Weights of a small GPT-style language model, trained from scratch on English Wikipedia.
Architecture: LayerNorm before each block, biases.
Each number is 500 + 25 x the weight over the matrix's rms, rounded and kept within 0 to 999. Layers, rows and columns count from 0. Numbers have three digits each.

# q: layer 7 attention query, 160x160, rms 0.0916, rows 86-123, columns 40-79
# k: layer 7 attention key, 160x160, rms 0.0907, rows 86-123, columns 40-79
# v: layer 7 attention value, 160x160, rms 0.0867, rows 64-95, columns 40-79
# o: layer 7 attention output (transposed), 160x160, rms 0.076, rows 64-95, columns 40-79
q86:504535497490574519438495504544469525481495498470519505467546482510492536528528547492562479473505446457502497485470517442
k86:531557492491516498519519436472464514496511485467552473483509480479504478464542516496541505471538447511466485486502465467
q87:527464518493531537491534499497540511502471553504543521530505525488495496470539501453526529500516450464441488462512549470
k87:550549524512513483470497443529488531505509504472473552565530469474510524469441489465499539503534492477442507507526487512
q88:509499505487471476512476520507463501495490464455467508482529504572491468552495505499502501504493520479484511534445496533
k88:522497531504462518513474559496493498492471466532514465480477493527474464524523504487501503490467448499521509502491470530
q89:514484502553522526542512482501487492502538514535489510468515492451565527550523475528435484536515501529531482495533450503
k89:517512498528473486532518511520493483520543544532527510507489535470515498541541434556461446565539521547523476514494467468
q90:474489547507470448476479473514473490446500532464544451460514470458514467520481468488485458493545492516454516523444490523
k90:493466509518478447452467516528520498466471434400554456503476509515513470514519485471505475498541550464500517547471503488
q91:527450512493473513510532529483518486566493440450458466525521501544491489525497552462525492546435495422498512536518481507
k91:541505540484476500479488516541488489525468527544500562518480484528492482498472531499479540498450499480476456519479528551
q92:490496482493424476509512487468433483527508509453489462484492490528543525518471486517436486494489505507531474507485504507
k92:497484524507492498485484526523538457544511511495514487476453537505446484499526542468464476530506520477515506524506516479
q93:499529504529511441514482526502447509512515450487501509442545491551540496511508494529483515503505474507508507483499471510
k93:523517507556470491477485523479483485493507501502469466476481531540462492517535498477494480504502475518486510462492473466
q94:516486497515468471478475531536488493451472439423483500450483497537466462511505543475497457520498473449415509517477503512
k94:514464516479482495495451526528511500481441412421535474506518438498486458478475528526563510483475532438541526485525488505
q95:489505486472513545499547522458488490520480485488464490545497512485539519482479553468454529480485528493500475524522524477
k95:519529494457501540494523503480557478506486488529485511464481544489491557513517567475439471497492480473490508519513536531
v64:503487518503505516513522500522502516515501459494509517524500482511481530506464532508473521506503523504503453524518516530
o64:524520496485508525520500465491539478503495524512494501553511513500522467507489489484530481483472463517469501490504503499
v65:478526513503473477474506498494534497476491506501517523549508539521488500479477526470513523492524471546470489466485496473
o65:503507483519500492501496489510486509514510475506494456482458494502506476513477494536455470511458492494487489542471511516
v66:497490516475516516499493478474519503455477515464482510512481452478515448491496506497494525484484487459499468527498529496
o66:498510481500512482520476495504484510481515520550508496505540545505487537500491494507515480526490515509494508484513505546
v67:496481515504490492487544543497506472480527486520471480473502513504484510491505476527493526501500532504504514500509521521
o67:492519501497512490494491512491486503535498503518508502488514502520524482501492498484501489509509485519538500496521485480
v68:485498518524495488453542505514522491507473523520514482500484502496489505499474485500516525498492483479459525488537487494
o68:500486474504491511533462503489482470494523501527463496501509541500502526507513505530488474509497472527511507510465502506
v69:496529534493451529476484502484477517499514496517483525518505497525495510493523476513465503529497480551490459498537486496
o69:489483465520535495532519538509491479506477515499483476530513523503521512504530515459528493461475490489502522538508477477
v70:514495484509513494495498516511527489477497511511502493527476510487500537495520500483474511517475495480517553466477497520
o70:464527482485518459487494494531508524488500486450502513460513432499480498511485500513501494512522514518532478503519488497
v71:506502516464493498503503500533502531468463473474479466444519487477486477514468524507528514476502505493474528488502512495
o71:525500517515504591511504462499506485529518502535492536534500480485501536496514483523480503506523495524509500504487507481
v72:500475482519491523498502512521511516467526495492446508450541474486509495482499490512502518494526560509478465505458526493
o72:487508538480512517493496491477488489529522510534550482511505542527513479514497489512494498498488479508510485486510454535
v73:496502537485496506495536502496513498515511522505484466542502461483468450491507508500468502475493499516494465514486525480
o73:502499503485473489516467504509463525456505531517513507507494547509524510497514475501547517528501505476517493482527490483
v74:473527488523503481462499485547496498570484488479512530537520505527495505528494540487522506490538514495446509488485512490
o74:512472513505466533502488515499475468487535499475518473482483551504514467467507486505466492472494507489509476500482500449
v75:497492500515473487505521497452502513476502489479464532503504503532510525540519486459480501504506502517489482540484466513
o75:485529479482509481498497514489470507494510492516531497501480524501489501483451493497550475495483506473500518488545517491
v76:476483470512441530479477518491522496474520493457497528468506486502544465495506521507490483492497514503493521563494498545
o76:471532499506543489512480506494505518495501492553512508513510520508521521468472482500518519493488501506491507464524524523
v77:510494500531537502471544516530527510504465463502458504540473488493499494480486499478545513500492477478496477514481486520
o77:498519510494502513526503486500488504512507525499469496511493517509480515484526504533497487477511505544515493485480514429
v78:517492493553475486513508510494470499544507477511492477538497505522506501539506494516480527510456483439517528531474482483
o78:491461485479526492542485500496498516501489479448513535488488484495523519489488497480470451493488483530498499489508504490
v79:516511454537518499505525518509449475528497486533466479521515462485518515492531502510524495468469502459522521499514478532
o79:485486486502481468505480492491504498462507499472489516494509516521494523502475514528505481526489508535530483481453540460
v80:474532480485527501452504510531485498471495477498503465474512459483535486481480495471518491498514540505475518536478472531
o80:490485522499494491533489498482477501490507547518437478508495553517494545526520524528496519503482504496545505481489549455
v81:537484445523519505505478512486498503528505461500517482509503530496457517480511494509496473521520496526541510483528485507
o81:509487504531516506493524517506512488518505529469481512499474500538523463493490523490461511469500513502488495502478502458
v82:472485482546514511500481515512526496531467483476512501469481497483504539503505488532482465510516515489520524510530509473
o82:506488502493479460490473508490517506491503491500517516514544480523461452484489510483499522485506493506473500501483477540
v83:501492485469487496494471506561546506529532547479478560495523500499495481488479480467509524520513515553461460513473481500
o83:457490529510501514493494522484462494494522469491527434521494545510483473519562482522493490462506480485512490507521459513
v84:501562542506499477494503484460490498526483514507495523485482510489530522519486473480487482483521456517490503485507457465
o84:529465488500511531503557525490478513489498491452487498528477497486467510485525510477472487492514514478483490526526495463
v85:512495452501501485498489509522492473506515476511509497477517509520522538484507487501503527532490515461523522513514497515
o85:453489487528513449471490516489485502501472500481458510490494488477497496495521544508516520487519490527525510491472497473
v86:510483516502456503532473486486528502529512534504507521496489528516483515503529462509490478525498485496502526491481486533
o86:491534513480534514475515522485474492513473488497510486497507480457505502493511501479505492484536503522500503517529496455
v87:493509519511502504534512466449470509506491494525534447477473502494502529484535484537492513497522470478541509526561510479
o87:534480497533488535490506500518529508506461495509454542524505512494452485478493529439533511509515562505473510495484487469
v88:492504490457541495498499493527425490466489480491421491516498488514555517475502518484547497510500522490487519540541484514
o88:497493493491509495509493505482508478519476541511526513504502518489467502549505518508506537516459525466512479467467507479
v89:507478544497451502492492461522473512498488541485493522472482496488499513519521479495497514502496474489460509511476516542
o89:499510484475527540490511516447477459513501495535523482493506537472538479480502500487501514501485538478535476492529505529
v90:504474521511462508509476504502459469507497500491463529503504530522501532504502512506518505480517484523485508454496457491
o90:553517471460497515483500511512535495570475465513500500512517471477495483537525501486485492528498491478499509516492471469
v91:502462491477489536494520513515502487528491524505441506525527491504502473480525504492526485489525483501428511508499487531
o91:478530506492494502479514508507476482533523548493561490513508516478511498499523461511523516480499523489546497465507459456
v92:455479471535535495487457513522519496471474512486516509517475478459512502497517522510496494459527516490493500546492516459
o92:506519539483429472515472503464508543501489472552474466511513497526477471490490472507510521533491516474476509491466497537
v93:512480484501503485479510524493498536478501509501528507499518545471477518507474528499507515508492479499505526460492499518
o93:487509494512502525510468461501522495521504447510509492505473455528495462502467497516477505516494504516466485512488502563
v94:515487470484524505501554494483469532485472491491441465506488499488505478484482510501538488475470524477488481489472492485
o94:531495508481506542518502495499499478511507517488517531534504488509499536515510483518485491494501486523494489486501514493
v95:523509521508497521501500514511543479505509519495505496499471504524506498532494498508478499491483517538476471465518503534
o95:496489507476488500505487492474506502478498507515521509483521484471517488497497511490507479496528444513499497500494493490
q96:397557546508450522502513409462545540499476574538510416469456487427491471431491461499555479570520511489496520489483575525
k96:424546537469470518441509428470522545490499579561504480516449498427503457463463461532544492546551513524519502541468539558
q97:566456500488537467523481577539497470524509459483483569519524514543492531537499522496448545439469488526497479502523457480
k97:446528538488476538497510468459519535513483526531472495513486491451500481481476502503515525504526526508517514501497529533
q98:536463494504526520510524549523488491509507469494512544500510538540519525510515516497487526479514466533496479496516477469
k98:509482488485508522511482496524499459517493485507512501505539494553488489531509547464472495494468505495487519497519501516
q99:501511504537502515504507501504500480503491483488470509488490515522497492478496490527516489524494480495479489495501480498
k99:519505497492481527504467552530473485495528496499501491524513531534507502488503523516513513516494501486490516523516476482
q100:532469469487511475535512540491503489505483441492509548483522492515538503518540520527491517473473438521513494526519493458
k100:514512468502518518527496534545505461536514482464509520522496502546525496501520508505489486511472515495502487488499473502
q101:496496504473487476478522497490505499501511487506499496508503487481484513525507494476515519511506528487531518483504518508
k101:505523511444472512498491496537498514498478498494516495496527522505514523490491484505493515510489514479510504511517478486
q102:448530537502472503476502472484509524486484549494512483494485492496481511491510483492522484518517548499498491482517492518
k102:480508514499513471484520493482505529512521534516478489478489500475496489480488484498485507500530530513516514515472506495
q103:503495501488508463521514504512515481492494490486496511524505484489518523498492513502497490468513484485500510483516464471
k103:469468501503524523541485515484499499476472492477496511498516493505512518508488521487504551481482523480489502519504475443
q104:539501496486500493501529525512503518481519466488494525467508551494501519489521510475509510501482483519507496481521494508
k104:491513505538540528497524519488521472466509489526526466522496516522480475494514470495525522509488498506524486515513479510
q105:501477503469525509493488525528480485502514532509502518489540499520497504488512489491499505507500508514491495492507476498
k105:509509509472503521489487497501520496484503482500509506495512537523491494502469476501512490490486484503519522463518498488
q106:507489459454500492513531511515546489532474522521459492489489470468515487497489494484479534512483530506490503502475516506
k106:513545508509468454495505527482444492518494501470521506487455520557478487529504505477470504490510482479552507493430477494
q107:501500473533487516533522516510493514491508501512488497518487542502516525497522513539542499518500446526484492507488443467
k107:503496511515486512536503510516517470519498537508503480531509516508469507478540514460493521485494485465468479503497499504
q108:519515512487457498506514506494489475511534503515535515474485539496501489511504484523535482511492472533513501485510505459
k108:524490478479520528501498517480520482520481479500521547497547522509473478481507495456481492514443486482489499506501510525
q109:531473495487530509511500521496488513490479472501541511502549512530491484522534497509494503492512499520488489510518480463
k109:494500479482513503529499484511497483488494505520505501523522519507512478503501523497524518495477500508512515476526492500
q110:548475517526492484516521480503497518496496490519467526528552515494485518492505497530513506520477460532490507483494485512
k110:544493490495477507555515533508501471536492511509537502475537488533539488531511512471499527480446518512497475511474493467
q111:505480503505520498496500497532452480526480490504492522505524474529529506504482517496485514485505504519521502505490468513
k111:510529510491514509514493514494481519485481498529476488531516511491494487529473536502525498511502500498501494486513498476
q112:524510495480495492479473517514485509512478459515521535448484478505503514510520482552511488485510471536535516486499513524
k112:454517525465521525498494455482480507483509522467534462495508474502485501492486481522487516527472458488507475534500523536
q113:491492476481535458535510530524528490506519503444467494514511500510496494497502497490453490471461458544476462529460524483
k113:535509512492519481487489513450467497485504526492492523513495529496510493497497512506539514514490537481471476519491477501
q114:515512505513490528492511508503500485506519502498468498525485527515530512493482500507522492509482515510510511507479511507
k114:503516554528464473491478462450524543496503512541500500520489469490474466508487506527520479533520555524567487521482498525
q115:479484490495492511464501466491485487465511546534499472533491493473474461483533474490501504483533535479485468511531500511
k115:508463520508493507493517507520476480485512514481536504466505517507495503516508503479464527496516465497485496480503513506
q116:531497481517518480509482522525482496514530481504500514493509479530490499540538499491466535503470527490473485488516482504
k116:415569540475503495432506440435500545458483584595478468488447501406476443424437450562539484559556525531535523521417534529
q117:427518541489475545482517431454534548484484591501499454498440495451486463446486496478526491537527502501505546504481550531
k117:507485482493485483508485506533491476491502475479516507501494505506490524513500500500485509486500503487506509483500498484
q118:487520507530460521511477463491519543493501504500507492467499486500497505494530491498531495514522495520525466503500486480
k118:510461510475490517531512556552454471478520480494513532530491500530487530541524501478496476484489478474486506517510500497
q119:524544516517541471476477533534491477554537491475509508542474496507490495503500528514517516528478505485484518503449463505
k119:509503516485509511492497508519487491490495540471475499548515492505469506494520507509527510483490512522484498504489505491
q120:486474519499523514436480515492543497509512523508521529528480519502457474525489465521529542481499532500473513510485484498
k120:478495538493464518475483508483461498486509549476502492454484517499523508504508486517450532470516498500525524484501509528
q121:496545519500541493496505464482480515488496551483523504521523472469493462486473473465486557530520518465478503501504551498
k121:496522479466477501487487543506499496514496496495499534485537497519506474506508540485504517445526497506498521476481518495
q122:540469529500493538490496541514513476500509490485483481458495566485495484518472532506487478469487471505473514537478501510
k122:488537535483503503473526528465510513473506497491495512506510503506502468490534476500522491505516492513498481481516496532
q123:487557467524515560521493533494476469496523499529475504506511512502500495515513474481493498544488494460517501515476471455
k123:490459532508479541471503491485487498525559537528499491499474545522454506489480474475492465556459457477476489498541468516